Weights of a small transformer language model.
Training: a variant of SOAP for these matrices, 109M tokens, 6641 steps.
Each number is 500 + 50 x the weight over its row's rms, rounded and kept within 0 to 999. Layers, rows and columns count from 0. Numbers have three digits each. The size before them is the row's rms in percent of the matrix's.

# k: layer 13 attention key, 128x128, rms 0.247, rows 122-127, columns 0-127
# q: layer 13 attention query, 128x128, rms 0.229, rows 123-127, columns 0-127
# v: layer 13 attention value, 128x128, rms 0.241, rows 64-110, columns 0-127
# o: layer 13 attention output (transposed), 128x128, rms 0.328, rows 64-110, columns 0-127
k122 104:488456515592484475532542448402497494451465531539481465495618515537534400555470486478458581507476532474527558454484590498496511536508572503532515450445527534420430537420584502446513434525473478556497535423528598475510451476517532445572501554552507551488540551439476480475505356475522608512442422583498458490550485510490423522465535509592468402446452575564494597430505569469489557427505
q123 090:494501468478491568517446510484499457556459441422568489457497586507577443514433463613531475502521471559454460593500533552550661480416445480421486396570526568469450464477515489457532552551491575515474607460421553475470501461500485521567530564442431458432509507482508510511462531602499479533478426422555492514488523591431466443467501522414498507544393528520546450513538492538425484534578
k123 111:462519539514498524509558507466488520446453500460504578406507587604619480482526496594499488497589559447515426564434522486525459444521449544542525527495520471527456401444525552452542493514526465536466587477454462456543492529464482434527510482412421536462497568463452446449415445499474517533621428458520514537512503426527521571500498493586537550522346600552619494538488446511486434531519
q124 085:480592479536563483511446524565568464550461422581534514452477490501592469503480453468468455509515542562457472541592478502523418501479464483572493426570628530487617578508515556443484513410611525570554484507504499486536465442559482551470442496461527460471551496483504575355440558511509424623403453608475432488454467517451472473474462443485534481428455505557494520516491542479506481510524
k124 113:492588520559464472495403471598451528493530442521508584333318525521523533488483504529489511531525593516517529512470521531546472520479478544489501498533566523489502530453477622570495448507580504516505565505498420500473447554518465517511584437534473456476587502504458545490469499556440449536520453484439426433504549617536479523527512545520426414496516612542488494480532520577521379479516
q125 102:568447538486535529461580455381500525409510438437485458465547550457473490497437524523528589548478423390414467610502551469499613533554527540567507576523475453487463509513430508540472511607483598420510535396572546488505550504425491459568517503472540452585473552554515491511508478512466521564484466416483534501546572534528545550590482532453575501559494445510427434462473442478568471488525
k125 117:502461528519464595454508541442541599450496495409440479654576529471619485460510483464455471460516499502440448601430469554468518516436457489578493538552479479529434517478488538431455491517480501523419482447530514468519544528474545517428501600498531559477509495452470448510445511559560602536563570484494600544467465448459573585425526549475507546500402432599528415546480498436505513471452
q126 094:457460502493444604430407525444512525553495559524553505509606507473545499456484523444525585473437478508548514409505513531495481490534509454437413524487539494422548532426471571503540434520537500552524441522525561618549504543531512404556390474519513474576455488541585581524499449462551492496504473533487593476510574418481566542571452432558481557461426533388466519435412498510542416439494
k126 122:557452504433424563445376472489472538510408539452469503543530439503493517434505501500372530543547504453545549502495527438450579578512531486542537531522464448585582539449501459554412530475524523488504509481541478588482504456500363458560418512517487510479504439548495458478510448485507522505532476576555526507380515464435486479507535558484461540622561557476455602398541613455451541468520
q127 099:473449469351480509414551501423533435522491496535551541451432521546482442500487343511383521528570493390503542398465516518487527547496446549437464496469475470485511514443529550628551429450527486435438402566477549600484470582513512546463520461528475557468515547549528520381458411484494525458500493505548559501516525556465453461499482475528474485498480542481515418594535523526519533546541
k127 108:529528546408440538465501487477524440560538413515533528501581583571534447561506461521440514543534511424492497517446547472481547549514548605440481394411552459603407477359525537492507522479495483475490458542402461516533537571495478460484494536536444459534501435494570517438412492392571430488467544563505599529531476503533531568552462467525543529444488618553469508540513516516522536470591
v64 120:478515405462494435473433569491489417485538487486503528503504429518572576446541526441552464469357629435507562485529499526449418512591420522514518440506515379547436466505515597491444490435450474513517549522528473488445539543487509496460587535489509594509517528490528521523443484565550413449458412455503470490553462430481562547573527484490475544564513564441527474400474522475433602478563
o64 120:482499517588536460417452504527500344416548397379448448474497493525514468520432589440497526453520488482495411443501504565458524578459589617620496553444546481519498463486459514507530560581531487550587505513459509505496433476571492484451491565530415539423556436525532519514489476537514470552500517512502547429497580425521507480413483435431531479496535450586551491540467501459513456573471
v65 115:496425544537396499434513497496551519571595510561465541541591433598434577456534531459541432451537466442505489625471566513521446531488520563467602536454422505559555478541421530545499475490516440522560448485445474527533477500527515447530492555502507569497565502449478508586486453531482403569536445447392503491439506452531453489551429430402492427474491468502551510454477536571378510465490
o65 115:470549489595418404555503541462500495559494483513480492483497431510538436534506534464513497457464467444462535467481443429512584531499619557546541467474546466535526511526582439532516490549374511433448513525497535579500503493494517506550421528386547486429431498558563474501451360414417492539438597486391525537544429484430479477445453486488553528475471494485539512544508500460577366500547
v66 120:500438530442516488483551540534512387453558588533489524509588559409471555519514485549487445502542544469421521525448557334512500539559393390487493479578507503455474558567456546493462559433454523452485475481461471561567516508507493521457506537574508402521519499511525571518513431556502587591601488407549471583487523521447466519530594469504546463458509526449476557521413530528551510440552
o66 121:573531351529424509483486438501499516530529557440590551538539365576476436471481583489479442489478364512429505494536558535465457490433513483480519506407614545518492504452512535463499448501498558540524484481560571489505522569520376451474459514445395515488478514549594542444533537464458494420534459543544563491546519562486447502587463511530431476529587555473542504473488480417547534466486
v67 126:551449470415545565500634548502379446508450433480470490425477502589508504504446478427458485561514564501446585533506446494467561571535512479467585484553460419532567545490529613499529476557502517556486462594513558479472458459508533554519541534476535452442574466544480567437495498480475500467421501501433454543480485465574451506565560390439504496561423415597428454528460463519532427514470
o67 123:502510469507503493516430456626489489520546501496581498508557613592495423491410490578621468500482479537484514523469450466518412428496582512468411523509502513454495393502427512499448474446458418535577475463438463497500552497437454464537534533384527539519540434407604431545541543427468540623529495599481517510551458487555542558473513508522551463463480505495457454530421487493555464486566
v68 126:456490421510449450585481494430548538470580575486474523604446536529463467445439470585522512477508494475504500498511534442467596566540501451466515516516554489618544448510469433518441462510529447479533529489431489468506381372521496513583521448519479457570514526464600491515444512522563460496512479477516565441557577598509470558520528442471526484392471497558459539585627604503419476535481
o68 124:490497521570475540512587547486525465585488479460613535410440482511501498513479518507467594570460461494404505481481404461441488550476421557466495507541551428448503531513526575532518556558504494526455535382455527546554564574525480500495544449512564489465561476523362533497531486458574460517380490525529546477496387476461492356495400424549525505527531499436544526437483451481492548413519
v69 107:541495410541465540482446551539516537493528550483472463498396574458511479485502452435548541424553575521555407493456509452539485571561417470600567519541458386533477533481440480485517411621488494515580431517522460428418490592459565513550416525478558509518445392497526510459395481501518461526548530423553553480573490531453540426513468388540512460513508520548524571485519547508476468565516
o69 112:500571460549521496510595476493406403545521453558524514476456462531498564509532541559526465597472538494424420475555479529546540574395469474425429560477496386469542450483456519503538526484522519538504479519434518507457507432475451487476533510464437521571529533523435556677449429578537558561545518521445553478570485544473615550487452517453506589444425541488549507518566432450455548499497
v70 110:553455559461489491522438493499440419440524511500543476526514498483585525461433485485451585551558501481446490507476486532451563526562494536548514494433543547388419483584522572527420448410521613540526588470418500463432565477475563469462504374540480514463413539476536510575493500516456539562527468467427546498484463546532512476582427500555548460477527355486429589544508485465467549578556
o70 113:394530502544454461496654499504485449503485583440520544450559556486468502485586518511503560512491438516543523477480491500462450525535418479531425428481557560578511533462502500574472534479534480484492517469509456540461446509553323515441495545476399545478479464466537427495474540503566394381499491490482397541524535398508455619451477471508516460499464595445484516439543579486501471432498
v71 126:465445493573548585553453526572623567511474514581491578581491492544506481526454457536445534490404547431476527411518500563478493468378492545476477479494405413567491533520424522400547433526460528545477507557484474473518461460485447513505442422510600523491523583465526542456444465575511453451505589457475503494527464463523429453544574532623521514525538566551458447501456537576516459566456
o71 121:516541513517439498507500598481499426579566424467447472453413576503480456575478454533503397558526553532504553552492531450524393428400455533451599537377475502461524469493541444476466509534565430489601618519487507476494520511525570488487533461413481490587525494506429468531401553527406463489465562548488455554441502463456543479524576523475511535581517385556516504482542467438477502516512
v72 118:477537406477548484437544628524384530564465491459487475494549495476550596491606480529535500444443489451496489457421451507491486495533495493497477529498551468468541656459502492519425511545487532448476569491554491475547460535569546521495494459467566455506475509500406427501497415577536473465522512489470516602578521549538415577510426591517511492455427532526561397446576592541510560533420
o72 118:442546492474477570470526413439548437455499465490539423488406537522586493580393513449526441477412594585559390616490520473515541472499429513545559564480490533468511533544506555519474494460530481486529466550543561455458378480437487556512508472483441552412486573504558612512551527513499482546429481448498577497526529446466553462505576502542494494427513571386460534544433493559548497534499
v73 109:539454551506483368417481525521519450500499476481495442553498484455549470509466584527491534488411642516435447543426548462467479497419529447398385496450464468406460500500493442513509539509472503484528436439544430516493450604560522493446563506513517498414556529491537437511436389570438553472474616539486500492505558460481423540524475498482483524546569437446549513554499561560467395531530
o73 107:459576438499541457432410501519534561434505529593472437509388512436500481439501555580388472486530583511465543550547504567571548479454457563483523463469526528514524502500632538494485464514479536515559546439514559448504526465619460557434436529511499591571414515479514454560493499477545439518526523444523471546572501518450576467484518455527461512381589484550533486378430445496495463482458
v74 115:438483493448505510495394480499556468565518513511488482437522545476421487472555428423488578521528463513469470527488532641461503526497478547428537519638568477462454494516507459502442429458579472551487508427503583503489480532543495494448533523533543570440504459510544439578526434532617485552488586506467399601482436432542413446516480597547471474470502426490516560532462531589473439565418
o74 117:497558520493410488419508489593543561540480549444449531533525459599531421499504497483511526496494461516594504516504480405544522536413430515567505444505574544540462543530530454474538537573525465551560503491470488443473509450387461596532443486486599532455540550465409560518427454538420440485564539461501481533558544555566532526600509372437498553445449446464450493514573461482536409422482
v75 112:543514493582519447539485551568510505483514460508403559526517529576532537525482577493464569565516396522486509446474534493442530533553454458522474547559456508629434536496458523523392402569496493550541455492472517491544522486430500451530605428409363555514475524486525431549528436502487467555469521562431406538567532507514415437516468580506480471513426491515373425560465529512453554495498
o75 117:548449644470531497483567438460523514485570499472477524580434401459471441588605467583554537467501492535513489482456491481549483426432419503468534550506483455441544384550606522539458447513501487439533486428543429531498505524461416552488518514407534513415508443427460532384510438458529480444429486499546513513464520536506491445436583473453566514371504521551553447475506510479496491435506
v76 105:498542430449585587529518458566484494465590443527539484484472494537540517487368494450622544462570470483457492478549463529542442376612495466567415446507520454411468476448436405529464486584524483491560524522503554385509541457577453436483436485513450548518450514435547496490501482434434566421511552532554563559453578504468480567548500428509496495471558537488520459472470508489471507444571
o76 104:480543455450574536501456501452477430502569522447527529568549496514572547532553451524335473587539477504488609502466499478451446599476486450475524439497593397498504541551506479534557538410504489496469453513401443498519457543604483440471579512424490520557522542394600558469514478577521412519479463502494529465506500465521504455435468590518479453438492410478446475578475427571489515484509
v77 111:607570516390522525519521554504584541428481444515437580439514531549409482474594462525491491391471503408466484484472560513535479540421434480486545494446487481496518555517475456503651562502500553565452471511508507543468509446478634506570467503496457489494546549441496492553437570465413443435481473543504558506433456565532562531543451623426474555543537526548465495440457511502521548472439
o77 114:408562513495559612553432559443476457511434519516520468491516503437510483543413548452457476495478506603436522546528544533452464449503512494475561450475401517463515492466478476489496511528466483464507427508480486540574591479434460456510493532470598478493509568529466559527512408415463594405482519505448456545551610524563525588449523513520533476626506555571565505532435615517544448577410
v78 111:522578385504416534482522549458525562393448466476511522412447496507489528529493532534461536583445475505472510501459542607583482508505499506557604500499409526572585508501496461524494491447508483429476508467479543477562434563575438421493538457549530548419412472492462517510487525489557413591406542499458530445576523474467511415479531522440606508467574468529531491457540442590442574458586
o78 111:438357501467562592497499536462541488547507504453482462460505481445529462485554500512492487440404497494507417505495468377489554533523537465499429465545604406441426442485599539524564470438523447545490532514503527532486539468492511505494431536521542400461499436532558548603340511488515550507498520580532411434567554524540468460530534533511641475502545445451476524469527444522460539534524
v79 117:543633483494527580494589422430448523494447495508520381560481603450468413538523490482458475407461518512482529462441545547531463590527464514385433538484489567548565545453454468537415469503519563508464505556479484449602626471491452441584530455540486517464521529516525536598530516540466470480581522504509532536441500455527488570522490378526510484581469517488501563457489425510548549543535
o79 116:511528533452568525515443520468479482506441523449577537425589461580422503485463514426539446474548513470523585505439530544494647455470538443445457453385513449510527535486506512425471506427516420443425496527573540519575494486447391506536578544491481399495510566459459509491365610473468514595453562464525504467436503511509482422501523475532502514460501513540444565454449511584525520426461
v80 121:559587462456534543490490559487518487513482619502557515493541536414525463498549488578508492526583617495531469449569552434468554483440609476451450575483480523527440468431541536448480512446528526425482598515456551500473492486585474558421481497490484558513439408362551516518527500501403434533510441522453487533570575439482583403520475532493500511555481423503508444533488581530443513454413
o80 122:492413541527431448554459427607540472536467450506495505463555425474511498627566521500504475466489473567541469527606401585442505526566493481490531508559503509525472572491522468516534527482609520459513451395539584370596564570507523478573541539484536560588505496532567499514452432520501520487481510465512498407474541450471568597494555447437536473500574477410421502452484546501524523557487
v81 121:513544457485425489530465554523469446594584493523538521453462439507467577446522510468550496424469468427500579529452399468457572551451495556516380610443463514502416546515505560479470442495507595472487505436551457523576560482478560429580446438490588473446505529549546568521519407463496569445528516488522387493535492382505555625493490521542524442546543493514479466550515439529448481517523
o81 117:432530633533423477466503543508483509450511523437546427494503530459527467425461616530488573521525502430446474443586518489535490526578440496405555553472557535580564501584388514514497464503456512509488503508522496481485440441568529579482530484421456466543494661506613476495417541514467458505449465510502544525452506504618511496536561481604567516439484508538477494491495597438512496558555
v82 112:496475375466538528459417538502487492550460418547470490528429502521502481514514595539523565466549488452499464468419456496484449417490552506392525496512563668447468457491531454435369515510442478530528591443503446510574540476603588506508509527436407580443494487463475577487490587490566546486550483446566524508552498432509511511489478497391508481407506476430482520452466524496560467514456
o82 112:434406495577593519473527579554535494424408446544482463572553518478511454496528480422484461433495424542498538573512601560608548560543397448457524474429520495556512516437474584552501489536497446483478545481488491536418504598453504473461554433534607531454483578502570513518536436586514489506479490505591478454539462429478509510442464521531448529399563492504459518553576537465583502427512
v83 111:495493543542381529508517537590352496468493460579456570565516488463469505558550508533499451495547477474459536558530506558456417500555533523512470488553517544469503496488525488386546383459524587543457458452556563341535519533465468480513468492449564554517478533542576470527489535479515431424424503554444460571533554509491559510419539503486524555493492508371518594552406520533514520508575
o83 116:581480522555528492430461401490524429548529484485501473481446465408598509571520504556487548506574449574467539521472463427497570461528452463543565422485481519524452422552416552446497527519498523501504523681472439480444505508511396461541416495512533470525458484424514473402392490532454564536554405522551563530454558424481492481552407561508460518498529455560434508463500505415494459481482
v84 113:462450483437425561554506577429517429451528490491520545446455473485473589434433530534450445459460488556427408462425503512517436579501459470559378508458544575451538453518581486401553522630548510494521469461560495518495491474473465509493544466452478555573457460523570526407501436434627515481449527581501444529471601481423464498523497476504554466498530461460473554478579564475562530518446
o84 111:520471506526537591449509543497440482466492521463513477527460469588465485537474459629406578542450494488414418566474475492434486483536463360486500525577465511484517472478465604525462576479456554471476556492446459500445509516546512525409442481551474480490516601453558406430463532532452505490527571442536493506531526600504522550457540459608502507500569493441534449506542401436654507473519
v85 106:532521500520518612477608522465423636503475579392537499446531424491529460480434504457494562489495446487542547458499516431558398513507518546470441541474499546425461485535452630485502506544432428459414599463501417502438423504485507572429471490436521576535435466427517521513515509415487514536512499528452552399534531596481458602507474481487496567520499469464517539450488524548464424497543
o85 106:495495462446522431401535485487556481442546420500508549530537567523548560483587460608513470426487569529492470510566387556431546437566567480558573500540509433436525550489468415492427469480543509437536518598450517544594484490483404521449569483534540427568527517559468460579544529507474471482464479481418506509567443439508489428424469455560497442472502530443521447565600503472570569549496
v86 131:510572573586542524481545478519513538539519433484501501450374503422479492503573535536494551541439488497405509486476482407518511463505572528499509507503440503537496522593422540482520561498452369489459454532473494495444503500519514492446576575500394527433506454565498530543353434527504473476615384482486600543493570477465464428472565433439465485445571498538481460472491531424594457472499
o86 122:489450502560533501529539516460535471477538382515466546506495450539511406432429552528465493427512586487471600447534491567571530480431490445501361452510450470481485489434536484531411407475459532558536547395437522490478459555441489494483546479543516474538415558538590543467491512497423515497470511589619534596440469513492535528512451495461595467593521572548478496569460414558444483519511
v87 115:568461593407439513460540490502486509481524484514436473495488515463452448463500502571544471569431536526455494503473526476484439438582483517505501502581531489533395457518441421600502511530463516552521591581455567426587547534492595536564586469458534510538512512512529433463530438521492487462587472438462630395475472544522571540524545495585441496550482524434424401409571490460565518524480
o87 117:609574431468562502494529474549536466564512448433458497522539508535521560521507519435532490498428532582464584552496485517522546458515499495520425503501469495482532572376458447378605443542456532482443537369518417444542538430543486537403494523469486492458471569437411554477596531517513491525516453495555514465510624411481488439437503540519577514526477559587541485491498510485478425455574
v88 116:523509400433475563492567573503602595548537450478559476448421473525457544546422422541502486512634540527544450427514532507548491525488527500529457484549423536497488510425552477492483492446468501437537474454584472527441546473464540576430467454432523509398542535536418521486482469575496526495508590510472411478463477570636547441441516502566479603464445493485472589501478514459479546437565
o88 119:444492387555567458469535492511533504556576561537434494419552478483489466544494427496469513484481357466520471503494540518479505477519499556461537580525480463471489515623501446471511480444555496531465474552461417422498483420506544602483501453503535483581543476463420514559517554565493654459515511615483599486484482564461481547470603495454496504422571562489419474566545529577440472502456
v89 113:439525536509572510492519611453455452516515498461514478500483475520451545528490467643357458487524480524565465557533433521537569479510462526496477469526537568493459495584462490481409448476540515507513463571447497569512599563408478487572537552565499520547640464428433481493574464375538489566514540538403548440512521520462480505525503529583550485556606511510509417425446497543498541515478
o89 110:526405530415495509479572506503517598422467593506485536499457549502519527598544510524507528478432534445448476516526489500473375538446559496436484474470442480541511535509427456445538521536507514512447530419578514557568478475417445435421560455441462566423461466567514404407445498524464534551580524520502540574589610552540395480489561490510516526509508448516467609542467508561555476474442
v90 116:449502589469552575536495393502521493547372529513475524499520557556428482508405476518539503493484481601504510503519474530460543440511401462421501441500502425446578439513521593485459503498544525409553481517540504478486478549506468464518560532502522527497518585506375565630456425449576492471548507524563539505536415583526527499548511560412493516575438452493369441472461527477446511442535
o90 121:563523454511533418418435554455458463551531532505476495540464499473431460445489610548477550583579458441499471547523502488530491497484601479520438509426472570477571564451537492496542473440605453438598531543399438551544499492356573537471546511495499489471465414494457593469567445471608520502437540476531467554455542547483420441491552502526522539527498474428455547455488495519582489503593
v91 126:412536557521491519688451621491435562565559486489581569528540536461470509618516452440474505538520457512485516448622590460513494482473428510471533437505515524493529497484496568437510565592520522557482484434511503494515493457459403539473497505462464468432440386493493493481570499484464551574494615463434502505546489426551496504458583517450469485506519512466564487490454482431538554470417
o91 122:496379370475470440513478440496431520527508524457515485486559501583549540515520482626526572441446528554449465567445501599529506459471490528509577533434451498520490486498473418559472469516535469449464482480561457508562433510554476402512444423561535519510540462431474552425458453520355499437571492496493465492442426569529452512626550497456496572495453440461454470548462525497474571551557
v92 117:464502593519523459442511456567495542534551496504461538438572498513408505474438515550504473542490429525432354522524507530469552494488487541428619446454554397482437526485503524571537441574507496576511547522486476500488480435567482508523468557504480535366512535514492491622544558604438454390485566485566554492466499517470480554524503496434473483588504621528506495515524572465512416530581
o92 117:492540476533522461549580517508453583547453453518520475527488513510515432419528451498478459549508545569468607544592456421508568560524533454562538411417540470458547516506546430510501485584435457530520435553458459588506474562444512510445482466495530573555502497417465496485651539485522473508450480452426568399510532504496506542536569507498552457506491404568556477387375501508511460536415
v93 111:382567497531512553457510494547497526587479557465416535508535464537567371458399510550502460520493455429513468506441509442482415507513489562459552532469539443434509471558467508508516546501465555510616530504481457507411548524482510425473478458512489538493516349588546569466555506457504428499508535461485463589557557471556453489497611491557477577389471438512526509458523559570486475394484
o93 116:480500432626527472464475495539474600493590515506459445478444440518475586524535382524490402528560506464446561503555515519455540488503407446574447540470487494502518482531505439490497467586599457498408533561385506437509495514426503523548519443445463566461516461545499544410421446473456425572452507431548540507540476496553529488511454452549523388497484557435479482587583480447509491546422
v94 115:478517447532542475474426469497527522557539574496474470372542501480584538400506383549519494505424482518548562474452372601555471464434431485482528542495476544495463480542593465526509468550492547489539464458509524509439462478565436591464505525544494451473604553516463596434531546544484558505529570495501513559530577510518472623462573470430471582475538494564467479588541424434447525532508
o94 118:409487494479474487516561436470446543435532495532577434518590444468553552497515527482539465517514481402529507473497507494482394498524392442526452536461475544511423600511577505536502423518492478525592435539336548491446542471541600428458466453522543510436470522515420435495484624525517463535553555492442586486599462500478581417501515500549565449572569488509478503488463524535502484556532
v95 109:448491538443529486625463478498466415487472476502469489528445511565548470472441495449420548499534516531537493518472481532455472500520587424526547496544563516408505440567392471449447643478450541491494455501605483474534487571514509513511448568548389478472496414466448438417417519620467522491557484609486558507577467461531594503542472419562498477551502475536480432490554482531415499485548
o95 112:492473579464540474418507463511465498517497556563474604403518482533513554509540523500582440527480518547489525554503484516477476510417541528506410423466385549590604503550478586547553531536493489531478514474483534466451496429570524442486492481513445573532457490520549573627549388511575426494540513581493449542395523562502520450493482518572426379424560475481495425547524495528532466474571
v96 123:483547470403481481495461487504547516506451436518550505607430451520487486388502508479536547532546502544469530448534379505546505489438501476478532526518457421520461450538565548512519544495484597529482510461470523474534493459516530485495535596542572489380524411390450529490496402507528487462577411533489442508416530563514470530512539438447558509486540508503523601683472580444546600502504
o96 119:419481544576536498503456487547503483508572462548531465520563508542578487573422505584482534461512422483421475517509467440489399556443488493494514473444497546563583523406534461552505576510510544553536456582467563508522519568563519574540501501457570459551465545575515435571557506473475469500571481454614509453421565515458426502576485550487607570454482578463502512503565557565370487438470
v97 116:532558546454500539416475527501453462543504559462482513489493570476511549433527517493503496516477581500487454495501408520721412629389408485507504520521477520536494469522586462544421575523515475533462503552454478466524474471376474555476407564498611488552460545463533536530463549484519530459499495534476502489512477517519473524500501560593411395465456442422484509533476531504454576523465
o97 117:472563469409466451514585511475524541438579549533598490484486429535525409488393497497544486471498540496469436514455428408460504473475503420616489505468536465489521513437435584455545557532518533455549405494509482379566507499487532429495502411525517415525529499527483491524436497454557451488592553433469526522542497478475480588447528525465488547514532501618501616578586613482516525482514
v98 111:459470509479418495455490529451611501484553477490462492517483470568570511532433389554529617472576481507490484508436524471434590501551457571482551533591535531497506553657431456469496434568533572494475578522539506559450432495498466542558466531536545486484512451555444617541504553511435424515497426479600484488533535547551448509418455453533463544551510502534536510517455480594440556509587
o98 111:452527529635519473542521494363450581578549479464509631496479541533507554436559531526548503452408524487528520507521539471467461548513511596471559505485448512414610518473460491541524478449493456534522577512515448444420566512482466446478453565508542504539474463442476461502484444523586571488496545472482658490538534511586522480591446470574561491499484457428460496506554482495543436469393
v99 109:642533520543513459639472463531549480547458534538545525534465435513454505493482497586554489522451553474495515483482461439390517555535530439467458452532502561447437567589509440506489433511516488501515540488506484355559468519426542517460398475522506510369622522508411530473548533449528500604511515513482538534457442519505502475489540572398442512511379474507529548450526527567493540481520
o99 111:449502470486512453527467521532592538557482490571574472590450495549526490505470471519511443539499432451519573507484445550583487520544477496471517506384465501469550487535465481388495557481459537499519487528470474578453460491597488563473566517562445438395455438539362583452399410509586493415519435562507514547474510483553587550612545479473521476453568544474444466505433512472572424482528
v100 113:479577494397507393518481528333532539455503451498485470545505494566496557520545501574529486492507517550479494507586542495499464438395471569449503533547479528463487484482519475481475524578547546574554472538524413393474596520551493552588480436471573488495524581497544530551474499440512574539462403469430447551514420482490476535545571461497502505450543537452410525445597394439526444456527
o100 113:514513449466554575530444524488459492496498528518438385489529500464455559513479570529551554484466519472574521503577507441474548489507469489613516460407503472491430542559408514456527508414566497440528536445500470527517518571579480515420495520493533555554499497526499409449532483556407498514565549593545471430442451576570512447486422527589509566474513564511592596576442611484472405422506
v101 110:533462426523488464580493518544500500488484501515558530431502516485391449471494428450447439527427381412509418559501546531380549525510490577472528413521548511502527435547509558588517435452451595495468551560604469582572408557453444482453417518564477560563467507400495519494565489437456481480569457457493561569516527454550504579542572522511539545512491497515456507550547453515529475544556
o101 113:518505519478506497441567568441569510582421527480436515552523536501508567532552500482468437537488401524474486548555420420532498443500535453525484497435479619521502539517479440600395453564456370546518443420510567496545536453538522453525560565547504484430452458531536502503416600503520551588453438487430530479477566512574408526609457453532506502473481495466537441531469485402471552549518
v102 119:482485504496470504432485509492543461473459530526554507463576493497513568451502470525614606577518463527526475401581595546496514509501482455527440474570496490463470494515454550545516521490436499413521469558483451565570589446530536463574615569467530489462447448495540466504472540494468542452608533502595442527615521485538490509407534614447606395431486499407524526463528482562446459550497
o102 114:546509534470472513513454556531517491484524456470457518494478443523496427470554571512423520530486516610481410471456563541536414531451506426546526524509497561462480556438498500476591424533466471528457565546501413413527475563448490553472458451453541544456502514456573524594460529572507452380426437429460501442520405521471503500538403488494591448474595528476584502536432649545518562452505
v103 110:505438432415446473495544521583525412545548523487446494517544466500481506484489487446583527485477480498555474524420527478462584527506551428486504623496420543435540462505450540432534494508585523498598438439507578466507473517472482536425518614537453506474492495464599503606542496457443362491517435520543510485532562491526454498533472662529514507524486590478510459543550420471547411517573
o103 114:510536589583469482492514445441565585509473484529528550490575531466506447456524434537520459558535531560490387420555469457569487489513547533468432437476586539513504494517532558491511400456555584496427471490415503427492532464566533494528481582515460556471534544555513511426526453479406691441484509432452506531473556476510492466438434401525536532447508412528500419505442540460545529467466
v104 113:503532498514439516476548478451407523437445480523505490513462477436473538511534496570530457482592544520554655509445559616541506529495513508534528492570600538482538524548489465449562569528428465507600536478612518575461496497455538510500495491455498445483452488502422415538520454506522511508497499613584524417503539504455461512454475394471552412470482485446461401640400484465546489505548
o104 117:585504542440477432595459470521438480458520510531481448422484493500510504525377535503527529414502466499514454507469532423464616490514560488457521428567472616484470415392532523544533481427450558530413518498435382578494569523553471436443524403418519500478416537523493546605495537503547511494489489502581585516514491512535466450539531444497413446449438517458447461538502481456505570475440
v105 121:455508572452491490515427526532545487512527522444495519484504548540498522475462445494414493489424513553558575470484490554515563476437543677513549523486564518448521431524553527569549411433438486527542463447541496407606589366416510487500537574451511550544449499467448496504471483620461507474528528435393500557496580521570457442509426475488485437502451549494555520554508577503548538450479
o105 117:517555517532516467470608444509533513573480463540400510487471405454497469526417527477526476477566503505483452481471602446367486556539420509540423534498480546533586557495548518487433502572436498429469547501428456589588419500538503473549501536534561487487491530418531419509531444448400465524568511494475477545422484443449501557563588449491536505432499366478547445546511531545478591483491
v106 116:520507532506537529495477543450471423523514505529345571563446502515543495562398553477591494552473512519528467528414476537469495517500556592505477557489471507534489545453496436597507535561485512498476509482505499529475484520396437488497367461559461506519522536496356400475418515466452574649460542423420490522569486466533454481529468543499551534416523519450444465498519455529432469402496
o106 119:522558522557535498419564416448572532536639537544523399467430488486400547448561503455479475514465546529533565491501534444495487444454494535466511419527466448456480434506513497529516440521465448487502473440490520493519548439597560504545542502504498426463503495585514509408483526575507428466528520554505422456479425537475506570474577505453474550387466469379480554558540550492647459583480
v107 122:501570540489449509530551481499513432489535581459516536551529459551477408401536467490444463523464517590425452456516554507485494499575429583488490561504464478503563432474518524541522495437535557440446485470535447439515525461558448414409482465427515533558563455565467509424509456559357584539564437606517483482542463524487474570470534500442531434451594508461514483426556410536504561604531
o107 123:558481502525501587371523477503559533476437463421507477422516523500513580466485503534521474489652495472537550544522481582425487546422507512498482509416465504413534573540521520526546580494410548500483492488544473494502546537506570575541386515533496446587468435443547449496422535525498568384492504422510498520556468537506439452511571509606543419517442554495507556568453528421470523475588
v108 110:457577467506453449424477497482483494533473519522485628517549525572464469536519433529549493457460391573450537464628434414503491500527537407472519530548493556389469656496398587584511497475472564505530450507487504523432431523464491503491512501439498563536458448512497467513414469552534601529457501498477484462555530432499547565595509476478440457517464543558478620525505457498559453544488
o108 114:519440539483615485513479488497499519505510488475575513556487428514567485417483488423543581555532508552571448570515369533508523460419397495445574443484475492554487548512503487461391444516503387401536550458448484562551441535510551546504393564481405565577480540547468500476575495516477554504521411482541502539519445544521502507495472602400519419485417517460551475520524493417544493514504
v109 125:404511534525408437459512494386446499503519546521519534504410578483490515565530485470489544536552505480507481427505567407499506563505440490509476556436484516501465394549466547544546515515521547534423615476506409509600488458528513476477473539478464591565565558493508575437539514525425475378490670503499518551418445507490561454493464417420507550558454466526506484473574500460541553511474
o109 122:603509510500544539514471467590499507497451394570533454518507502478479501495548520514468552586453488470524569550472472574431546558547486469451567476446489472496561642511563520541529477467464506520561510525647489443487442471505437340557502527609553530496541469485486480571539548475517502569514523531455546533390474502562420559484557490553560475487513576561546442474610516470513488575521
v110 107:487518494442497518442399524455435552504436548586512520489507508610469416525505547543488581618560498512507522519470489561368545497575459438572425604463542554507554518552457509466487524442428396450376415442477521533472478570478482557493553490581563495529503554437563571526504433518499426546472530450488449500497488502534491545521503505448563447552500522402598483446511518479533502462546
o110 107:560429558489586441379537454487610460478549543496492571512454551487520507432436482571497520485430413579546563457598515502474513557531485491432613483481532578508478523379473481484510441423524541517513563553504523484535512486496432497559448502484493499350509485525535542535506448451442521550534506416472426432464442594453536487446531433483507481581538453494481598454500431523450453516544